python train.py --num_hidden_layers=14 --hidden_size=128 --num_attention_heads=2 --num_key_value_heads=2 --head_dim=64 --intermediate_size=512 --vocab_size=8192 --hidden_act="swiglu" --norm="rmsnorm" --norm_place="pre" --norm_eps=1e-06 --positions="rope" --rope_theta=10000.0 --rope_fraction=1.0 --qk_norm=false --attn_scale=0.125 --bias="none" --tie_word_embeddings=false --parallel_block=false --extras=["capped logits"] --init="orth" --init_std_qkv=0.0442 --init_std_o=0.00837 --init_std_up=0.0442 --init_std_down=0.00418 --optimizer="muon_variant" --learning_rate=0.015 --lr_mult_down=2.0 --beta1=0.93 --lr_head=0.00918 --warmup_steps=200 --schedule="wsd" --decay_fraction=1.0 --decay_shape="linear" --final_lr_fraction=0.0 --batch_tokens=32768 --max_seq_len=128 --doc_mask=true --train_tokens=153800000 --max_steps=4694 --dataset="wikipedia_en"
Each number is 128 + 32 x the weight over its row's rms, rounded and kept within 0 to 255. Layers, rows and columns count from 0. Numbers have three digits each. The size before them is the row's rms in percent of the matrix's.

# layer 3 MLP gate, 512x128, rms 0.206, rows 214-313, columns 64-127
112:094123124120117161116141059138158138053172126068097177123150148152111106215117186111113165080149102072174156150132145107086087062116115141098083198145098186097151115115163096107139064100124099
100:090194175177172144149133147039094140115128142173125080140135051158119117121150205200093116153152121140142103101143078130151144165126154059162104166163098119142098084098128093139163147128156133
107:145121075164088156085130119124097200173145139120114120109119152154154119137110059200139118122115093105191097138088144132151094124120139129156125087181125074126103125154147159087131107143126137
103:110106108184077182094103149170126188161093104127142155143111174136141121110112131088172066103069175115184177150116135146100209146119088107112126142136133066118137140087162204073106116091105120
104:122099160210134170076139121148112121112160140152059124134064124113073114112118138134148124135122127111093175088093133092100126106124100127115151133150065134175051073156173149135170134130154159
107:115149130181106145131117136178112098119139119073141077149183112121231129143157151164108119096173159146122102131182120128158128096090159154135156149194115089136146080107137092139129106111142090
109:113096134103111175113155093094113122168141043100156121072104088093120195135149146095171130123113119108135090149130086161075111139118084133066170113115162130136118160128122075149138101147154108
109:133185112164145151183159066129091144123110140061099177128127155111133103102134150130059159156068161137113152071165183101103089114151113152144148128144113089203123144100078172122207188136125095
096:094112151152083155129103134116133144151111140091057103088104055141116141133100165107079123073130170173106096143122094173167100078119102075093190138090106123138140105135158138107079183124098156
097:108204106099171144130131069141102127078141108117178167146178148124133114122133095150159136190128095145104152092160113141159162059109128141088139115118184116156120103109178169185093165123142131
102:094123188147131127094124034129131126147127120073120161117116130074129143124132123191146146136058165078138108129144127125107121092139115127107151133140124101088152127159135114065137132092156114
107:164121083102108130096125086117143155196113079118123158130135121157130121140136128112130100182171072134117125101111147077118175016102088118166131166107101090104070048124095086142168073138128138
104:126140128114091154075148120106225215193146064125103142139084136078113181128109145119112100160113149088143117118150119165148186132146115144179129103179126136085138133140187115105151110139068110
103:188081059152054126087139149143117099134084153081106186101080169125148098180181129098139072145129141129156144097141107127124152127126072150132147118132132122094134136082167090112123109065137098
093:053137103087105122102038126148070104155127079154123089183128152135152121171132100116100120108115112140101105049143105091146137143083127103070111140151084061134083179126132123169180160150082096
093:100144098095086109108166168183115127132157108173145095106156182153122095147150143166064169123127169167080172152112164150091175069095144126093164182115131111181182113128147082105121130098082129
101:127125103157131095121143065152087153099151040117137220128119155147098124104187137186097175132096124102122166099105125172159166096138115164135152151095156082095087157138132072127128120076071131
104:099150129095131154127155206099111157142171097115141079090128160128113096153138185129161097110089104077172130144136120115100147149079081089114125087129128136126113134123158184109086131187140118
103:111198156124115143190131091141138100109106184108157116121068142133106118115120150173211120113091184144138063115162172137113107148115115099150142142126155142101116102143055148120115116110195163
100:158165101111090138150188148131119171143081120082117116160061149103116073116134162112104146158131071094140132172121073137078153119104130080119159118149060111145099193170143123189126069175132136
099:116120084112154099111103046134148134160148180129133090187152154082162134097164161177163079100172176117155118099164112144169092143211126122123149151117128125121129120116121160090179158192147140
097:113109139142165101104137212121092126163100120163146134070165130163146156094138177105122151137059075159103102069152163118144066165150143171148098152093126149144038136103162218120088116073132125
095:076097124105089156123157089128080118097140090098133169140091126117134098090117165156123151214115090099159135186182131132086187067121080124098113150157108119123137132108177139121172124144135117
098:106136132127093135187134111110171137169175070125152106102100147152138104193146119135182140099169134152159128201091121156143173160154133172095138123136098081059143165137100086124130129116136133
098:147116117143071121150071102140109123168072161104093116122126075161123100127145169146140112122102137110126124082119166125088138177077149166119104135118194174161138129146106070137122134118134124
099:162057138103118153117108087161134130137165129120061138037093113154085175118188125150147124163127096188136170132098155080165169083152106121072106059166132138123167145123175174116137122162116135
106:139131115151060058145154123141145155083121081124095147163179129131124107090152134082073139162080134175130192141207131059150116119136137105096146130153141139116118151103169096141127136142112179
110:130099104186140141088124123150083121073120105102141170119207153107152156108129155087127100139193107178094119133104151117117091170156167109133130162116141107144075084137125138121143091122122128
112:111134107108137132089088111138069157132085084146161101096135132113143164147077082138108121149103106155189077102198084133148150133072095120172154121132154164119122059185221152121164102146133108
102:092107109116162156111127173166127119122156123100125102117119091104087126133176089124105196120107151155044159106112192082126075048115140210143178143138151157150089094149172146168184137118097165
082:140084159145098148116075127138094141138160103110111162132143087138177102132147123064112158117106106119147154133158089145130106132116085057106083149165117096061160129123109122181109140101145124
088:121144056138075142120164070132091069136147119130152071130134170117103143088144069121127155186179092146088172130124160098075134117110122134091139161140130188141092147180078190175151122126145106
107:126111106109127113067120081171108195163121158100121116125122104106146117110152149179127133124065105075143192117104112171126199111153121169153149043122134068103176190177138138106089052136127181
098:103142149115186115137197165149109111117119149148143118161137113134119151172172156122136150108106123045073137127125168149111131118139163149127141158047141116140090141120160110076136128098122074
108:068138105125154163069130132140075163139113172074150090154151135111089233138133134134131183099182108099130111114128109078090099152128138121104097143174105186190086102093159124126163094162119095
095:112117139111187134113110176169134125126092112085151095140132113129124121074106114143152090114107118180120146173090110117158121066116101104071056121142134142121191129140109195174126196083074193
103:164148122167122158114103151125120170135130118084113076122167118098103146116124150056114114137116101097147122043168115139108104119056118153119115168041091153150119087157081125224162078139130113
102:115107071147112105066174113169118150183182117136077079162104114128173116069166148122110104116169100104124182105078108113108184099195123147149119118107137166138135193111095123090136170145164087
109:136147155050070175172124170125112136080188130106146098097174136088135113089140132114109105076128143113107140123132132083168075084133224118080171144074128139103159196113176085125173083141111139
098:098129120103169113117107096155123129095148154121070112100133073077109155096148182185150120201069068138096121081168154122151081188093061076094160146114164144116131103116113148130099136092153078
113:095132100090160079131152129142106127132039121173101150167125101099139065098157123141086108145094157081155116085151169122127135154157196140156146106121162113156105140181099138040111188146163089
100:149123110095187153102115092101146098056063175144182161074147104128109150095139140143114158120151102089056129071102123168096162148093119150190131171145137136090157108160155096084171157120153144
102:165126149139098124062073102154176117131111147084143183116096141132140137142157165126127166159073119127100131113107090081113111086089113111139159188185136128160117101105166112132101143096122170
099:157122066171127110157154118127154126114113145100118092108186147127138092168150149176117125115099115179128080069061114105127148090161174115180101099119112086129124191173123117082072196078133101
102:124108119156159137116182145145140165162085120180154138106120122121134094142179172142221124140123136115113133132070093096151116153090077108184165142148074171110117147152100123184104117098168136
094:114083151128095123148133042114084135136119204108132115080062083099071146100119131122126142080145128100082150069086113146146092141179108132121152134168117166086163130145159145155094110119130197
101:119147143095116183161182135117128134136152121094158133114148120172141088161116123098121162170112186136106141112177169096124143131198134108138194082178117085126132074166142158131085170130119158
097:068136130107111113118110141153080133137083165109172131084198106118125168070149129101109137151145138134196160107153107168205121120195116180179159111049136130133108112128185139131165182137140168
086:101162159142101137148165144152163145109061188137148123113166171136116140105096134133120145142134115130076154122106166096116111087159148090113057149084104074145135158140163107086107183095061124
101:140082153096102136110080101098158099095103101166170108136144140137174117156164171156136104118165129162116125112151081170121129146116125120176073078022067103127137066167080153136140120110164088
096:131170098093124083148154111101134149148146186163129088098071102160160126157123123136151099117162126147120140117149140076160130176154176163196110113152098115165120065163159129111090095082160178
099:134233143112127140164175125136167124106098122136141145167127120059117053127111140140129075184088135099201135138146125151070144098126163108095149136127158115131155146120141115122137103179154072
108:104106040138158140139128126132161057129144100126135127154080148075160133150172090090136151091102142157110106138115125107183143170112121102108146117143123128101124149130126132106086135125078106
101:139129079114132134108143068070143129095156165114199112097092053138042115131140086065103119075132137146177077141130210129102127110090087141089100127150099108135129162140085146114126142156138171
099:133108155142161175122135127124134127181127108115114125079119089117135133183102126174087087146091099105154076143077140113119105103149179093161122115166105116174143108200148162112154094151125152
103:178093095081068203138097121115115166072127121097093156155135068126109118094143146100049181095148099068132125147135101111075192080173133125136171111178118121143123139102219178176140114183169082
103:038089134155127176114152134119036121069160121183128145097147149102143034132100149105145107089140104110175113116113104137105099144186093075171113138184158140118162107101126152097120126154179160
107:134099158151179149114139085126147150089108139134148150042117140070134093160179185172158128099145139084145092162128116076123155170097070121081179120147163179172193174090103139138096100167159143
114:091127093109085128099091129129120109107133177121171149108053126132127129099146119112150193090112148070155095158163100157102109140109144104109109168140116141130146155080156138123111125145169164
106:114119117106158155163123123144158171144114109103174109125161160133124132063143108123176152124114178139145155134114095164118166159009112143154134098165131102118126109129093054098069119167090137
102:132148194131058180110082153152181147149114154116109091153107122112094157166126163115151102072190119124136159118109111110073169106154131107137103097134126094091156068079106112137128133178111149
099:134114191137103103086159044196097175123125066120180151086124130103155184141171132088100148084143177121150174139133094126099116118098121134103130099139157120173127144143153138121153121148129123
100:134078087136116091137111167206101091175104152078125138106060146118186129133149137129195081157091129130115097137099105168147173196092149096103144147121106152101157103151140117185175100097120111
100:128187124202121125087158116133181148153096127095109174091117144116165086107139115119123088117124131102092213175146161118145116139175163143164132148108142128126136092170141162149125143100102135
100:154089146138139114128136080102115145146118112087118135096180121064098118125147126149183155101148163108178199184056146138106117136125102096084085117120171153135098079102149088081152137094183101
092:061121136142141111124176118097063070110079068116132140148177157135163151115118091152136119154176142117159111129176150050138180155108143143138108137123143181124140113108122150123189113118120137
102:118127135123121172110155129090162099137073137114102090096192131114149168120112163167137105158108081097137112123095147136191132106092164100143132156141171151126125146142143141128166162100139117
092:153146134159131104138133105106165154144164166142168096137117104116119060099134158145086162112067087105117159145121191151100143097069134195205122147152112092054118097100121161146120169126051162
107:089117170153146142064162101134127158114116150132187121124171129111150116103117110207142109071154179072186113147116112169102075091148141167083169192144115114105176040091142192132126106138121106
100:143125148117148126088163146207107152176108113138073165079239059088163177115166166106178071171127123109146078126099111116159131164129097092163156101135175107086182111144094073170189138184139095
102:131119181167089090102147171095112164077114112103170085088119158157139078121144149101098113154124117138117187173132137104140192170104092155139088100189117104153082104142075113146090192134121173
094:116136131169181106163108073142153049082150088156198101115150137137108142109071135120169159151154117149152149072102182109110204059099135108106095166110116109164124174110105156136125126084103093
093:129120079152151115167145098113144122124091158111097114162119140159155109132121167162108114125119089085110098145156190158135130099075153112087151133099056123148135084161156111099231103113111186
097:067132130134154067141141126153084097164091092133170127096144125121110119141165168071126118146059112129152144141122146135173163134073126121165169105153109143116042105149091114134146189108201113
103:146137107098133179141108050091106145087130128088139164093181211111123096151173169088083106085180065166079104103132128105092140107087124191149147128149108178143122122132127074088163088192170078
096:084145119096092108146107126090165162126126166054123119083157077098138126143149138173098106140100117177101120161115138120128138136032119136119177096089110089067107074154179144139146107097118164
092:146184123111137102197081142115120119149090078155104122103078170169138129089125107135140152118112135115126140117129099128161141148095182102140119115106124094158162096179155167097199140167150100
102:129106096178127088086132150140151110072117156086103132125141106042133108086170143123136145059137173094085151101099135136153063080153111128150061112114152112100065161124117141107096118134184117
104:117085214055085140164125115129161127129122127157109093107117118103192111148104145113127110149204107105158093097138099113097136111153091198120121111128105151152137161111122115183150083053154124
101:108097154187137139121137108218126109099109122134156122123067121122114070120195152094127144115097141125083166143106063095160109127156092122103095120164039180187107183161134085097068134056108139
103:154140094160101146146127132082118140088142149118145125099168044080146178132147136067158058168112131118134103068125162117104085174156063126127139137080094141133168119172111093131110102173118077
095:092162079049158144148140108095108074103106095105141104205132109115168098092165107104131115178136138142118143086060094093133119143103148071128148168227151140143096125160113107146076147206112097
099:142116127153123130131069108172161100159171145121119083095147112125121121123123128132134073104167110170160076118088160115167053139105105069131183140185203168152125099120087133130114086163134137
093:128102115154147115091117102187085172139116128191066098112182186137167099134182110112107129119077199120120120147037062071158165067102088130099167089131120167109136173151126115134090165121150170
090:147098198161122111107152158135075116160151111161090090067116117146094134123156122133130140138043097154143130142092147168169137181134148118117126107106140120112118192127121095158157141131138133
101:108098104117158156153163155180177093130169140189160082145060067122101142139136171164086077093160159102121138172127168078140144185112112157101142148149154116103194140151209101157186124126134130
110:075105137113108103124156106159130110200138127098150145115118066095096127092138143169166095137147070055120113112085116147074103106131136162156128142129139136166174139091204179101172105096156140
104:098126146129121094195136096113107150098111093167045038079145133113177067149120161153142132089121112137127074152155145153100111154177158140147134167084096133123150113137102110135110092143095072
095:085198127089118132162053111157170136079147156140082107124156136121109090162076150084134127124153073115163084145087072115152088107116169134104107065135144133133183114144134137108113131116107102
092:117162100113103039103138096087143128150181177162199135100123177141111151133128089142123193161121123126173150143154112088128178126106128165108112130102062094118131130118158123131120139121140095
098:084150132136124109062159178149127134120143115116107138102132147158155156143200136186115121141164119101163126135158096052090165115112118119149127126112138074112075103164136163084168138202130128
108:115189152147076160122141154130060105177078126149074090165106091174138161115189063130054114114096158129143150151139120185135138110103130111184118162080130123136123132152106197134110201207182124
096:100165078132100100162155135172094153120081162136075170165133129151203114179135176189134157174120114104152086199115102120137101113131161107073094177085139108144111136149151122082161128170164108
105:091184111111101143167162144173112141140104173122115133089091168154170125106122194165099114119116174120134145155162175150150179086117141126106166171161101115111115111075138184112128115131114172
095:125180128137126076113201139150135112167130106172134141140149107121121185080144139129144156175150129140180153124147163140157118165133229112130162035119111132143151072087136158110147178154105130
102:141093129189090137124118172141086109136126121195113118127157117118138140105209132099153091171155125104142087155126106104138114120127093180142169118192090128117101127082112161136069163095089142
098:117135128151130065154110085130068087159029108137158122096148082154159076110117094156125108091095135139094158107120146195125149162121116124127119101182130133130111101111171042130119183082157171
093:083178109130088128131124075131114130107127091136133096052120183151125136107086113146120116155090142169141142141112098108111037143142135151111089180086192092114115082141099109195134152127158136
097:101205121208154095105128115095141198134104182125135136160184130165095120159077173069118148130154158129143097148117074100117158179088084181109143136110117138147177072097160054126111107131133152
093:142143153126100125130096120064119165123080120146116138122187125201127141185165150148106170130150118167103136102119086052190097177116136147222161078069128114137207072085143068132128136117086126